config.toml
n_kv_head = 7
d_mlp = 1792
norm = "rmsnorm"
init_std_qkv = 0.0153
init_std_up = 0.0153
optimizer = "soap_variant"
lr_mult_up = 1.02
beta1 = 0.95
beta2 = 0.99
warmup_steps = 200
seq_len = 1024
Each number is 128 + 32 x the weight over its row's rms, rounded and kept within 0 to 255. Layers, rows and columns count from 0. Numbers have three digits each. The size before them is the row's rms in percent of the matrix's.

# layer 4 MLP up, 1792x448, rms 0.148, rows 1399-1523, columns 0-111
099:119146145144124120111083103137134133092120142130160103125173167113099123110149127129143049122150098102118108174139104158152112109111117161147149128073096175106172113154138150141135103088141121129123182158143109198084090149094098152113151058128104132091106126083100135164149106117111146128169098119178128133151142103127141125153077063107
099:134104104175158081164102144129133121112172098140124140149169107121135088118123147130090159081120131162162152115142097147095112150128100141147109099146088128154051129099164147099154119125119085145104151136176132132161080142107144126145158106018099176108062089123133136183152172129176114138125125153053157111120104068115167106089148115181
108:160126146126176151155147119127154162135110098104136122150109141144160107130094108132127188062144140121130079146132096183167172143117082100092154155106066099095097052121171108158072100105162173171122134126117139120107085159128148108175141133164111138181141130167133111115077088138134081137161112122109142064142058140108158153141123124124
098:140135153108155154145139124102141131159110193157136119164137141115114211109176115123142152129144123145127118130121098125098133167198168103169103103164088158221172150123175127055107128131165101112188134111125080127095139167129119132111141139177102124104081131115079132113104127154151108122104123119115171169167098096169090133132107123104
101:096140098114186128133129113114118108159107107133124103095087141141186150094193089168110082138120110124123094121119140126129093150143178082168113144161134134190151126125143168158089145096168071114231097072068120132130080150135111186104134110168112165117130122081144070169126152111130127069078147210103171116158144116130115203075164165125
101:124086137131167127090109188132112171106120126202150105123110132159159133181143182169203088090098172170097088114124144066164119141083093139101150147086171128120079144142129131111174144197093121106163160084133144110097109164148075154134156169104153159064103157186127139138099081129105000108090173158157078121137143150167205074097203135083
099:157174171167167161122177143158152179150094148108130087105138065152088104118166113117115102144080207152112112084087124134165172082169123108145147184075113122105142119173117149144126192164121145131133149100159100135198182116128108085198147153151114119117071113111121100138145072134082113107098074141089120104141139107143190174138106094128
098:070126171136132211118173214131163060116074169094137154125145210107150215103140082138098151143148085130109157103113148098122149178120144132094150100168113129146107150152099128148167129109106079110099102143094202144127118098121164095136067166079092123159129168122094110112088116143115077115153155183120139148188168166128105098080131125166
102:112177128179107110105101149151129155131084119179093097116092120113168186066132163114113135112123099141099111095173119076196122100125162191105125102165160158063169177205107113151105060119146056139084127112119116143158131119126175097123156175151072071134110093139143148105135125107138153125172129143157079112161146100114166109124165146131
092:137139120165103145166149172055057179134098121117139138077179118154132187118155081124109133146165207062170120123174113131103145108115101182228161112090108141079144170154098155103120152077134128166121109140146059149144122172161097130140088152106129090130075111149107114086075116152122110172130068073189141149161151150161125093146175126094
099:095122099154077150215097126136132109063164159145127160198065116168129127128142122142210076053182184143047187135128127189085120128093132146188152093109119107075078130084144117170164109121153129093073096131112120166143163124123153153114161155113163144151166089151126155123210145090134130084129135104149098094134134082034104157120141064145
101:107113124096129170157129160176179150143084114106116142139158100097087065163148122168120178126098127126158125176117144183132142152184087111145145078092189135091125151079128176132094151098106123066096060112125092180122087112154083118158158125165179134139099121122079079188125191162143140136119092111155156144136143159083163151116125180188
100:128162134150146134031083129122115138101148073096156097152065165108121123129158167069116127179111099127119076079119125130085135113046132138124103166088143193111167136154135179117129152091142101073089151165164069144120153106117172134168081140155112112157168199110128115123137107167065142120100111104125109125156106126105091227137147160050
104:108161129080234095158035150149136108141154118145157104151101113145122113127135091122134172100124086123106189171123112192118126143139154155099106162197167092101154180110185129104148113123173114102130123112131139151141165127119180156100157124145122128120108157147092151141079108117191113154128158106121131122177125105067105138118142198125
098:146163101117099121125145137137094139115086148148081134188077165160159169128172118144099131144101149109128163144114116068104150132086161127148110118114179122117145103164058109130082165125128134113157096055161155156117137155055164132135085177146118091163180202171090148126144079080161114121126147164086117143122094129132120193194148050134
091:078178155150167077131119102103119111137144108126166123113119161159200138127119140150174097117110083129115093151122092166153156109136137110151106095124173142156151149216155147100142116129186130171134136120119097149115133104177109091101137157155124153144090116189129178142097102106041139115167102064188111080153117151221189133069104172094
106:166115102190153128136118116146169140126121121120115112178066134085175147105159154186112116175131102105212144132140084148142067130063130148099079181166148124141158179157122163167170128125098068166158072112152131108137177113137111130074066100120158155127128150088092160152114161094182146161152162119141058149126142178146135140152123144113
091:062122125148121104010087164142128121118089123059175120102111131119155110125133108111162080147157104133146130136150119117107175139095182139058136143102158139179092127100103111141146138118098172135143146122092120093097121153155109167165187093133147150129153157165147127130140121170184152115150106083118096121107202104165143179184101117096
120:111135142156107145134174118136166117163157184103157115098192162115158120187141126199089151118109137069167140093128114089127123073106134168116051171151112088129119110163101130092117092169110065096127118147118117167143108150160163120115125111107120150086178138066078134158089133148146145122055101140100137157122090150180129165124143140103
100:099075105112101138119209172138131138063129137159099140128150124132141147151114157113130104104155164191107092126122065162098133098135108160195096150129126142153119131104083161166170184162176111104151099075089124072154159125164147125124115141099073155157118141114133091135081106124103119154206148133094111075141150134107141132142146094136
106:070151087133118133134180177110147063118117179133183076124120176105132164167152170094127158135143156102190158105138138109162175125080182129047133137131132075191143144118149081095148150111063165111142153132126113146171127145072126122130198102113123133162130114124124151148120103126116147124133131130137120209125141161109144080180099126136
096:147138078139127174161111210186111142108164109100179138155166130127118098108093150101180142134095115093151152176132227128184100133143107171128134162126083111097136095125073157106099099161146112135087152151109134197104148062100169055123110155114134110141045171145157134170114172114149100118137160120169064137146186173092198164146119182142
100:153141113117130133064137096138178196153123161149160089133137162146086138099095144123128142101159192139154142152151143095140067165158117136124133103081099154158058139091114179123156164076128132166090117142113131152132135211088094148077161099176167134162145190159144120181099145141080098111158156131144117129163145163148112062092130122105
099:212171088122141093132133105187107132086110139138070162178138202154141113143076114134138122135151129117152118126120122142065051115159186022130113090138135108162134105077182108104165112139074125080174167100128137193136136115175184110056134098140088113102121098138212176119123108153137082089167073072098078129122128169131171167142133190149
100:150177130101110132166173102155115122153102151127172107101117143091082162108058126126126173122110124122159115073128134202141106132175090095116134122138137103153164100100138056113188105192171066116121166124155100119150119138160121124082156168134132177157122170125106198097114100065161151158142129111177131137097107118193110080145131108137
098:115144130131161161105124092149069125086109080169155105134097101123151103152173104118167129164217106146091126066160098080137101143115111129113138140139117151130120168133116148149095082092107130191139068187139141195111141201167141109137090127181114126156098086163174160118108148149152143079138109150126147123129148114166123097139110137173
101:112160123157143125147077122101077113137159104173173166094148130099138112129123157162105159134098119108082149142109135095154146117117119176089151124108134105204128141145064125094113142141152091167098134123146124123140123150150170182122157144188107123153147107136146193141138136149138129127165212094114094133110169125171119143068120117181
104:102134096141199146120103083120150133150089166111122132074143127167153174113160169139147075181162160125177100084108113168094140093139095138052134143141090084138130075157045120159146147149088084115172159119159124097143142091149091175141113100124118144132126138184121182163087112114118120123146130117208141119121141124117110154103141142096
096:129137099115107186123125144115138114077086158144116118156135097144140088102123155120075172135118067130075095170127177175115139081105179056108163097159147107088204169161145157174085104091082129073116105137091100048171185140123119148123124139111093142093082148138151164110123116154124158136098130069128075163173134096153149066131176130121
099:127107101095105168129133107143142140151089133129115139091132153146128131086065133143133130203083087104139133103172119014147181096145146117126119174116139086118043081142128125145069109125163164127120133174075135089179158071198126082103099140165113158105075093116121096149107134119029110098090137126084104107119152134131170127149051193141
097:114072131122093160167154090096074153088128119114122100087204112163177137149138152094173093135101140145095115149094120140098150115134107134130153068152134095186189101120137113183125128111117135116102109114110123180156129094115169143156111104062144148160104125170130150130066054103097086153105127181143159148083129115141126095109075177142
098:076166144112149185111113158078107090130089147102054112129162123136173136110132134114130095120134113111153130113112169148091151124122131097142038174118133113091110105212098134138118126110159123116101120144124117174050179120114160155123115174141114085133149094159147110122167121076192120134141044107124103149108105100164090135155162071139
097:097114133153111108092057096158107158083140154084113161139175079141131124142078127105156148140096066148039153082164132130166130103072081120117126102141090116126186166063105144188126195119136163156132158196084156096194123137105134063092100114146092155131114130130154122103103123111117185187107123111171154140071134144110024163107164118097
096:082137153129132160105099134136104132129090107171110184129092139137120109090167139089117167089110153139185154093110141158099153112155169154162140080129132103141172074117125071083118163133105154116081149109109156146139097095130163110149082095074125073095170123114143148095192114186118145145124112135101080102177142080108158113110147131124
100:134138120135158095178130101060124098153152078126106165110135171128099109094149062104123155150167107118184136077142142116155109125179105100124096135126104184101081153153085151095123125165125061177145147121048078159149167115091090164160164130115104138094123128096106147095081164127152112126120120140158143157136163118128089179091116172099
099:137170135114148107153122120060145145066172152135126138095137126115154188122105175204093149150178132176186078149125074083116099107143108116171131117142149209056122063042140138103063039151139131111148126117157195104087123119179184109127120108118146212117109111115118142111123096136133125196117159104097136107134139089151127130138128157151
095:133121110134113141184147131145101154102162150127153151142153156160126148109167117134120158153122066044113197178156111156089119195122120134138095124134134176120134116127108104176144098145112159118103134108132137184143160153132118164111082164136132105134119148074110120161128114137162161162099088086080103143087108129150189169092112166094
097:169116101166108124147099081067113140119166147130135078148084150169143154147177143135133188141115149136167124103151144186117122170119096130129133181068119135096149179159076205161104135113146166157097110123147147139143169154162115111100115117164145153161098110137105149139143162085138086092077102136171129118129125134142107112147147099059
097:159134141101096128092080169133163141158146077162121139148129075155107167096128133074133127159158124126168109133134093151124151187134085173112126079110085108073144133170147134094127079124115169117123171090106131025182067152133142189097105134107143109166127129149065123137120109129100059143115179103132125071129073097146135161145084162115
101:140144124097103145154144092105108173163154154170100106108225109159123090145102112121155126114074123167128120148106228162062172101146117099122141098111156085165108121122090167107158168114112143154154155120142191133119104119129097093136089128132142108129135117190089183128121095136137082158097182131142160137120137141096123112068166073152
099:125086114130149176109099148157116139107147061108138166072046099066125114094097107105122097148023146181125114107149115169149060143122117124103147098148151144143131092122114120168103127085138211097109153139069103135123093119130152139145183197091152175067127126114117132124138126215113146091106127160082198120071093118088081130142103141120
099:154128128107136100116093083106086164145164085181156106147081114061103117154114126113195098120122127113110158159140107129100161138127111126155094056111077046136092114127133111134118095145075093150098098168067137151126154164168171145084173092119089184145144127111134038127135120122108074218121109115177160048180088140133140216119163169127
101:079109169082145139142153062182082096161146139127172092125146084096075168132111170105164194109095164104165131088195163130113116145136107154129079077160198119086117189100112128144137135116049127169177098073137076164212124118080108167114119104129144159139126125061168151065140113122116046170119132128118050156085195068123113090160129152106
099:141133156207146116108142095121119179106113108155090113148118177098172157166141136192133119117156111147077068164103111099125111138140144160137124153108106143105116180165106065146078147139191121065128120161078108125148149101124085121149106173157102178117058131147138123148083157107105126185127110124161105189094084143167123122076148087133
103:117094135077145116092152117138112184164146159130140085109164147066137113139161193191170084118083168083190137125142098117103190163138097102125083179100127148116166097135155117111179139163151096120177158106134158143093126131068144149109086083087115089107086123185142080208128149113136061082185095075116190163150161140097127153100113226126
104:119160108161184092152115176086106167131138114168151131065146096135097151130188131145106118138090132069155139063134108182159127118068183142155183107034120124099141110126189135190146123164104116113179125151108133146143204109092101104078152132150120149142152212098086153135079074112094152085105062107126143155135161097186120089073111129188
097:111107143103132137133201113093121186152091133132170159133116095141182087090123066100138130099065088175100198156081106087156063147195075113097126152082149105147101042100120146103210085094129120119148087134124096102163138119127106132137089184119101146142106103160128086145137129120162097143186120082093123097138112199081109162086103123136
094:089118091127128127071099138132129094116072107176171123152114115072200095169064111095129091100122170151119155142129127123107133062092113113167144154101071183181087114105088120151136127107116084096119127066121091120177154165126125157125140130074141145094125134101111107126120122119147150118134122090110111136171153141107117132095085170148
089:144085109104152071182069097149097161096193209105111165071121120179137123092121167144142152105134100136092078144083164141113153109124113142092122169110128145111085101158157118146139138075111192108139094133139089080110128125188179160148160144164142118145119139078150097176184110086115207125093162136107146073171126150070135101107106165123
101:154065141178138098166142163152103173126099127143105089182143129150043201149196183136170115197158142108066130132108162120133164098099147123098110128036128118164105155170172118095084168137136114156156091091115123080169181159088179187121122057145091131193190096117167164117134138138155155161147146125138072125082136139147109159107123190124
099:135099120085151106077090104074148116118112112192131090094125146086141162115123050132126150104137178093175082066173123121133139146109109109118146117139157118090083117072136127189093111131106164102145168163151109144161175146155156154159136106156137146122166106153119124158076115172143117122168081165102134118102115137092156051136107152094
097:130126102189088137094154122140144091056142134132128099126132100118115152130142104148101119125087130144122058100105171170103083132088077156122138109071113100130091166181160133069106109173175145070099134147152134114120115100118120103132127105139164128075083045085126154153170075104159166154162135136141121131127153124145148105118181088156
107:164096117133184122114129122098136143077092069160182127096135149154111114102198173103135133121145152119170174118136136142138218161101147084137127147073174153147161138139077154145106100163117117172142128194146166096126164143114191126136090168140165107162114205111138074093121085161164120126122112133100163080123106138084164142158087110116
103:172085170162202147160143194186214133123146141186098104126132130145100080128137175084137156149125110133069069138113070144136085073135128158159072150085134148085102183135071157109167120087115237189111084212087174118200091162110088134160101105138132166138110160098140070132138091165068160175128188155070077156151087130148148132150119160158
100:148091071143137119154174171121167106134127099148187084062124124145149143107134124138119135153138108148071111110135146106136168157041090122168129108112073137107136143163137077100164088133100091076126155119145158134173178173113127143191141147153147130155106160077048121122170119132081108135140157112154108217166084132112124119128070102077
098:108046107123151130126069136125138124130125123152106065143094108161175082097114139156127098098155137165177103139122121172123133149143113107107132151153119144072125107084157119127164049113114159119123170105123178092187073088121179085109212087145072156153162131085060120131133095207139123115133139121169091167104148134111060136176153142135
091:121151069151079162124073148163160088203165143149102140077151104137062151109111175135150123090148162128216092111095148133144151139148108104136128086170045148194103147084132160112152170191119126141116138091141102167212025075068103106098167136132065071151147113104163153182160185133142100158138127147138147125118117161204120150129120095115
098:143164098124140175135133160136143185099077072166153147093095097186110147098167170124087149155088122127078127109145122192157154158173167137143081106096068192063119095176108089160084098162140138189190087082131103111072205127092092158119103148088097104120107134130121130134153125117123129087111101130104102124098097072118147166174173085148
102:169146117151139208161155129115170081143115127146167117160058087122163139116099133166121139163142124094127143078074199161093115125097160078101128140030125119107078117118136168154141127169095153131103118146102171082150140153163129120203125137205123127172170082110076152148188102149100137112098152140119161084147117147096150137139176108178
108:104117099120162159152138163103112140132104138136137165140106137156189150148122181119106212149082101104139111160137181143096140107160124095144183092149150152145151127103083134136128148175104092103131126137117121153182156133137117131157131182108124101137095108120165152111107191101076201155192142122137128196103182097124145119186143146099
100:126098111144164149168115081110193133130131057139136224138176143154117086150128122092117132104102123145073123094139129085145165181131119139129125114161190142104097115189135123196176110101155150151126138109124145138117160134113120139164108147096138078082086094128152189142165148109158123075150122119135152152142181046082189137133126155096
099:183160158112145128166153098163123164131114131168186152098112180107095063130173135110171144165110086079139084204105142103157090162128169179126149114188132105104185104081128083121175139114116098143130117167123085111112114132126097159172188136135129149172093143160140116088183150162115185137115164184105043103118152113175109132145120109171
101:117125166099126084077146132119125162159176115077112106142084126087150081113171190144152105130142183121176142071147134136135152148091164112105109147133090118130134197115191163107100136183142122131115106213088110111088120117162069128134136104129196148085075112098148182131097117143124176091085034129106124117131114142112190131147116110102
095:144090119163130151094217112151125128154139138070138169152159180174171130125124134077104111138175079085113182174105094160125113122158091134118091160127095123103128097084105178150102156086080151130164136091133082087129108139135179133124073130117132150200119167121165099131168158168136085147094130150115123114108042126152201162112149098067
098:162108135180082179124072105107155122094108158171171096130119120138174134142114038136117070151152162191168146183076109107141115111119145146111146137153121126195103159185089082184158126182175113171124120205098091139128065122113164160139140108105133080086129152166126140094149131137119134119153084096103107094111181157191108191152135120139
096:082160147127138183134159137110138101128127108131122133121169136131114160126163104157115115092219110139196085206150190099133123145091136156152101156131134146157097153187206145164152088141136104102139092102140152131137105082101095112145124089146109130139164101128101120072101191085100064128118118114131148079158132109117171157144118234074
094:134127114131152162074161184121102071171107100169102112082085128116208152126143134169095105092087044101161140087144108203155124182088077136113147153057112115132168188107152153104119125136097139120127151137123102158153130128110092160194120130112155133073177115130137161143117140155075076109168094132106074149153111133146142144124104173142
100:150099183125181118157230096088164207054130052109097146151132146129178160072097141140175138126137070123089175114150147148137130124142129084101128177140172139141136145137153144110103057068108189144123107075148135104122094141158125109135141086112087108095066093174180135141134121130132134107107135087124109143096112125125147097133125179176
100:134152142142088183134143109135148157161099121141084092131115086124122122120181117109131129159106147156095156092147099141094114145082178113124177096182149079123170080093170096142155100122145163089139121110096074137124118093186129134159132092131157105160117089120143107106115153178129169167176174108110130106103170123123149187095151107145
105:164116086168150199172127091150133179127118072128168115116098117109115176109077205086148169130107153107149138112120112123104128102121136091140142126085132080124118147101132153100134195091041096130160150163164135116102150118082132131142106140094118145016071156101132144089139139107146086118148159163097167139093162160169108140141115104074
107:099127163186159114135066162112105160180080144151156102138180134126153120126164149138125178131090078121143146192125156115139166135113182094133123161154132150125155140070102122175128099164156110182167094119083124168136102117113152077152120138054084110144101167130141132090101139084150091150193095147107125155169095040144087074136129127166
098:197189085172183095178087128127166162091186146143155079128089111071114083127153149170071099129170088117062093163087142118148107126141073107117120114187102110106090143120153119113206094207116129112081126160125150101088144218141123087108102148154110124113082114116130160166046178109088107097169123158140210157126102123137139152156151110107
097:042124127153095167115110123180111103124096196112096137118182120131091140052075139125170122126147187088138089113090129120142099107102110162191122110155138187166099097154185117108150080119143070125095200121124129103163086119139088060119146156134157142096093091143135149066145116170097119139151111140156142145111090137130152105088166100125
109:094139090121112095165158069132115109148144185163135113168123142165128123092143212125158148079142125212112125136108132110057092107118133029086157074192100132111160155159134160115137150120151092134135085110157123165123127074153169114077112154111127133145115140137129147126162124113115154158121123147155136087129111133194154078126157160060
090:163130154143059104145120123138135096093104115108125102070141072146137070154100112151160096108124157192134085138103069085167117127141160168117106163165172097111096130142130130114081118114142098179098171147121126124122141121085106152147135126161151095125130150157053125130151154069192066192095132183088148119149129163165129163122124144101
096:153128120116145147132157190135113099130150109207117152095144075139150147136145100122132107107126190124132114112102122151075041143095105180115110062111131091132070140108163111115056115138144158157194143136079126078160119166108163113131153149100121203050103104163185115100081157114141079118139135191101118183176177122121139208145109126171
091:099158168148120172141088154108140144112110125185146144088073073061147132142117118096185169143153062116119103141112126094123138078135094136145147097177085119123148087132136073089128069099122088160156148115144116174114138106193120142087110105146117150079169107158123154128064129170136148133121131115107122144109124136162064103118127149161
100:149135108144108114150132152104151119070110093144131090170142137185130079165103086157100132106093099135060147163128074120179136138102121137101144097147183106113117117170121116120111090162128173111121122124086101121163140155105166187114076089129079163133092087122164121145060081117146159156069155175146255123149101116166076147126166132130
092:059116126157142124123099129074128145148158106136086212168103168098173138133194186157184088056130167113093156144195145168090130147135149144125114098158138165155148183114059115130070140137176179134110106101177214095145140114107090107111084121122087074137155113076138158145108097131140143176141149132116188121141160164090159100086104106105
097:130157163169138152117106168094164108188145146118071092134196140149142184094177137136124103045155135123116101170166172150101068162170129107127087135126110193130153141080148066085133129109109069112197109126172156119166108065158113140096059143143136143103129122082129138133154136098162078124084083112130123153172192165065104092109096180061
096:114185151096168149140131163151184110170126139171110135131119133135080099125093128131123095167155099043151183136140110133170109177152178121221149143139168125173129080124125139167152118141064100112162102112148159080186173120162155171114106167076088134142100158125103090076141154084127090136173127087120183093187093098120161128130102202143
101:081097110079100090104104155157090153148122139130141118117102166067121159158104143112104148167139145112124074151105146130127146164120100047107092157127083132188155127113122160134143144120158184136120086143128088141024162132098105172090150082169200128095147055127101134159136114122132126152084129138124132119117100150092167182121165150114
093:084122129176136132182164124138089137138078062051149139118141128086119164190118110144126156129124136076138090132149084155124141163056109082114138141119119125094115157136124168108146156121152094146083136157125169046123177147181153153085191137176185164147115088106152111140139077157124003108176142132158150132135128135107127121123128089114
097:156163151164100024124043076118134066145100161108116110099164118097139180095180092157104115116150098158144100154092196142128098142097139103139097142118102168066134102078101127086143152139150106096139143119106121126142125096163094169078129144147142152169135063141130158138199123077164125131130125118146127117102136186177148108089112178128
096:087161105146200180134101128109100205115126133137097142116158164154072149161108100142174159205134127156114172091145169126135081077139114126088153094140075115080132104138150095129169141157110102144132171163140149165141110126073117119114073172136118180137102148113164062178090113121115135142098130122122152137094157151136139128171106167101
098:176130078145130120153144106119187140174094176117164176104109142127117111132149137108137114096103179142074204077180132162122113116114130117086088105078125162098172027134177102130110175141147103122137066160131127129127137091115152164117100128143158123178039152081110090083133104117149153141050133093164145142121179135143115155105148101123
099:196153103131115143098137142162161126160177149121121144131154122140173149121099143171072089159094131100132084134107100126089133146077102090144098089151049140130148139125106077148147150121122065135156131142100140177135153073078188136106162194104183119121119125155131164129131104154105108145107135051113103076130101105102118091098114020180
116:118076127139176144133109145102182104084112102122149218073147153153084143092099117156069117068107145129144144118099102114096127173144119079153066135094095120123135091113127150102127104138191058059127128155140134137158156198138103063100113218150109178156125136141095177114150114175082148206146165118098112091181170098118164131081150092128
104:112118159215128119208142100177150162148114092077195140115098095140114197090108091087088140107121176109138153083093125182101096106158100127097192140137107138147158118142157108157180108169096142142142198156092144126180142120124142131107156120172108140103114131100136156119136154144094093113159155118131150132096087161133169161135102118099
095:117137174176156124093085078092100094170094057112179125169176164231123122165128188087147136161136094111121088155078153161119136128176114139140136193147159143166098071078122143120134080086138148140165137126100130096131076108167122121080127158121151190109095138136174091165101060092179092079121127135131079114179135120084118147075112168147
095:069116073113146091166120104138088128129137178145121202098143134067107168100119104157126099158092117070097154093095150114145103165120134114131158160070150115098070114110156160144138109127156077136176137183116113118139109151158152181118176151087081042172109127167193105150125192086140168120119078087102117131109130098084147148143127111145
099:109126101098145181101118129109077111130167095091131104188133069131086161119157163168102091098168070136166107174067138105123138113135188180122081191093130140109146135077158175122130154116111123128146146113063123123177138121080179120105087191129124184179119066149131151160097176073150093110112084157096151133183083108104127183179101156139
102:140103097159144126109125107098155139135135090182118118147156086114113152126142102138097131137166113129174106130166158199130179124120135146178141120100192147150107171107187178124112107127140073114126122162100137128163136097078117143160151133109139098133138149107079111126141179068140131100191116122122140129139114098165094103130141162131
088:118146194194166186090142089146121176126096152071109140145166136162113235186181118156125111134139104169078208131110134089138091126140130107146157093136129148109147109071136143114100146143128159133149099165203118175140154153119163150131143183094086122091112161136096137214126114130119224124130139102224163187096122100088109102152132159095
103:165194052083124094109103138119082112076129168175098128106125125114115081167171100164161122164103104145101111099122084124155168139107111104172153074145108124063162124072144124092101100065186229128184109075089070130093142149111184109138165154152180099125124135105184142076056087131131153153086195099143199084135163089106100144128111070133
099:107160165098151204114208153150163116114183116115194131134166062160129112129121136084072116121102178115083147087118122118125147169125080125127126137046168096117156142125130170155154047125178126164144125098171143181117174135117151126091110117138126111122097112142132178105169081139166154157142132119145157077156081130096157134134135123118
099:062092106137120123123150106131091134105107167111132107050118145184102125132177200151092101136099079095111191120107112183110131099123130161148094176114158141184069124138149179133085148241145135155157105132110102170146114150052179127137096095144136136109155124087121214128157128084145167125177165096119071084075101137156137127093124093138
110:130158132131067197172106130118123191083158113148086085064171142131082167095172072141116104081112156116136143130170189167122158093096106122156102103116170082138119148106140145117134110154122170133127103155117165132066107142148113095109085206115160146143166112170137127070097161120108167129142124130113103120101132160158149165197104140126
097:133169135125124093099104147073122123129072062111128145135159105124118176199176150100134131175080163124169159100149168149113101094147101072112132160177140134174173123130042160136117091092177087103165191169127142167136078127161092095136110178137119129027109180114152173088164122144139183132144096147138142127136170116155134108124169100138
096:151172115218113071178129095120127092149168153093109117113122114102176138121120161088113190115070102136178169106126085094082145087126136164121139164132103074160118120073136135144136150070106116084151081106107070164140170166161104113107159131101112198068123110172106175122143124133077106120080105118150129138125128122095239120086147083154
100:175136158161199129090126127061124091132109146140075154110131158150164177122104133109162127154132133110061089180195115154158121087199102128129089159135169165105161166154108161118144144120130110091083158073110133120104086115109119157137165121167225084131171125166106154189055098127150098162147107090107140119127136073162110112096165126061
094:155119101105149126090091130110118146151191173096104160080127115087142118090169146131109148104119099096124126138079141154062137130108120137100106070072112080163090183156153121139097125078134092099111082142126210155101138083149147122103136156149137149210096078136138178097115132155108106177072113096120156146185189111172100149149146167095
095:120099104162109155062147152201115161113110157092173112191138135131119121119174063153153157156151092164106084137143129129072087084154051148032144152140127063123113130186111142200121136097141194163088164160166203070115159101115157158140121081117176111156130161149183127091161118168140121178073140145114120126078123159128139092160141127117
105:162162132159169108099138143116068111178136117144103101169154069066071132081162111162117156133100125151097100156082151152149188202143147152112121110101135124097160149195103152146073113090104111120107090101133169119154099102112149139180073117119098117099107144137137102113064168119124103111089174081172093123098133124123139108129115173106
104:146175134139116166122155137081173167101119093072166093126043112097197086140112125089088134153115095133126138101093172128109150075089103110195157163137129202120162155132117168120102076109156118129176137100093076081095159127134111047137156204094073081155121123154178084171104126144120125178159104181151111158164134158095141117104105140130
110:126023104110134176148175121148142142106116162158064117151129139168082086126082142090133135087128156133129184140098153127105091123100165102095133057112178100107081110134117139152065136202175191127092120150104091148134110079130115132187166142120151209136105111157203185087142100114202130126183101101143087116158093136123125115103142164147
095:140183132178111165106133125158145130113123119146108087165138135147121190138137141086116169132142182113156156135140145105172136163095103138104115135168177115136159146131135139190115094140137143137113147135109154135184138102113128079108159143135193110156136086090116170148135083116175044075112161076114094147110133135103072206167074119134
097:104104084078141139124092081091104187112165134111103158155136136120151129168091088120171147113094114095213159097152089134134154100073090081066076130123080121179137058083097101147147120125105065134159129142115187146161099103115123173162155143104138107085177138085141115135104140049131129132128133096164070092065141093125092157109138088116
101:092128121189148107157106116132136152125186111098110130151135117117045110097088104170092148160175134150137126077064127120123177089128154162087132071139121147099084112183159119134161139160105127181099106146114153153153130111170161092113103182119111182135120135159080151167089136136171146080178116147102144095092138140117102123126159121110
094:125162148167140104099083107110146154162111127115137213167142136118102133147166111111159190119145127119162111131179093115091145118176118122057114169172166109180178148135143113108097139083111085105158148137086104103173134134114111198077105164096144096169151124139160178181075172163170147113088065068160126164137148136127088083095153153148
107:104105118140078131182149130138136110103038163167148141140105143112143086121129133131135139121170131126099141128142138135106175118150133112101111111095155169098171151130168129128139109121196169131125064135111148103199161187174112184114209131124066133124087126129125075065073143050122098094164161136126106119146104153105084111150121103093
097:162118131076127146121060139096144072152113145152144135128098116155099206109093128120103163140152178111101140118130149120084119085158095159117100163173185124170174126104106154129107107146137153089113169148196074119142109154133120074168063063101180155100165129125053106112164126106125119105155134131133138105137118185107139163123098118115
106:135127161119128159150122176215182081184090082134157094183096125155140109135173174094122172107114109130095154138123090087138110076122137108145168189132151188137168193172135101163147084123137194087145117134159160169130147104152135078082149125156174113172131137164083094106070157141137133111144212115225115189127126146042134089193217161074
099:134118181137124155111088107107092128156121134135120111150136076156136140157150168147154069158135081105107161102139139168069091079110111119129096131160126134184150037132118128169082097084134169089135157104100131117187102133097152109104191039135146043101095107167127113184163126122156102130160139115128126171141118119213140123140173143164
108:127093188149154141167169078156143157095115199169152180143132142141174105082111179165093102149142147126092117128159169092127116097168092183094104127132095131125151082101149167136122104085170172139156110176143139091090105153120174149118104168108086110147084184138125107115146119111129125101053099113120109186140085078122107175184097093175
102:140123151122179141142121105082154131111134096165145110115149146177197088127095118168082127090136126070208113158150126132072185120137061156099153175161165163095120118090119108122156162140092104195182144142121108159123098157119146160106124106160065113132191190148136147161115134118102145113137144191121128125049096111160085136094184067130
101:124042116180120128158090139148108114086108103080144173129213106097226128071156139183131112130154137147133132126166137082084119121142137192120095147132195180133088183103149174136117185181083150083116128080127133173169086129125142198113119131123135159165082152101091176116137167154084111122088145137182124080093067150073106088142133168143
106:113115107155139098224111136100149185164146155175096132122083112177155128178180136143042096077132145103157123160131091117164145137188169127116234117165156131110146103154145070104141178123144171123159083118079128113146115149111080103145126104118133154131106119136144123100075060116129115109214187103166076078145144180066108202126092096161
096:121150177128133071147123069134105080102145130158081073112164181109109138152140121111142120176172149033122078089042112183129084163153148134156145172169179098141131074094151118129087179123162118118174153158178111154151125106113161081111098087177088180150142152180142153115104173139088173125161189110137110137127067185132136125103143146171
085:140133147116111133167095151116133160110170147085150082099105122060120137125121095164056107116077111135176095117146115080118148065133129099137113096093171175163096133138093166141059117164072109141115132175168137130149119161133114045156132070121092071136177139126098098137204128110140186166091147055122213101181169071053109151081119115134
106:094152148142114189171141103150149102126114110170163144125137110129134047207174139128137135093125173126147212148150144161174148078112143119130088164147176092050106080091152166106141114156150092095090127172117145130141093160170158117199119149100126147165111173119123076130079080069080103138145125164106166159109134069140135120138150087101
098:139134141119116143115107099174123108183131150113185138161127114074186116125096126127048103152133102152129173128088155161073083128153129080153085065112131073090128117154171131176169099135033125080156157097109110143149135118144115125134137136122084103181124131123103180077122133095118109163136162089148141153083080119101154149113149147150
090:117083134131137138075099090137119170136072130076174130100089135185171163137140103137154104118119132217077120130132090169124127144185181156117061104149063134114074130131124064093107137108066118079123154064123072172098140064139077187158137093147141171144108174095081175127142102129079089130128165171104141169173133126155138173138106109200
098:103128086051121167121096120127107148106107110180129132134085169117155111100175086117133131097147133130131104081131104177133084130106072096176122104219138157195129053100092183162146120134163168214102127135084139178126108144124164173159097130168129132155116095170124185081088093137098132168123112096157090126181134134164135129125135149124
091:200123156066083165115123142111091076158132117170150143106088080131110135127115125116141163104139056116137161114114135093098117097093177120134104124112101067148129151170139119207193129095124075138117124092127117121124058176144098122114133158155076139104111148112116114068137152159132088130130088180142075129112146108075198114118091110062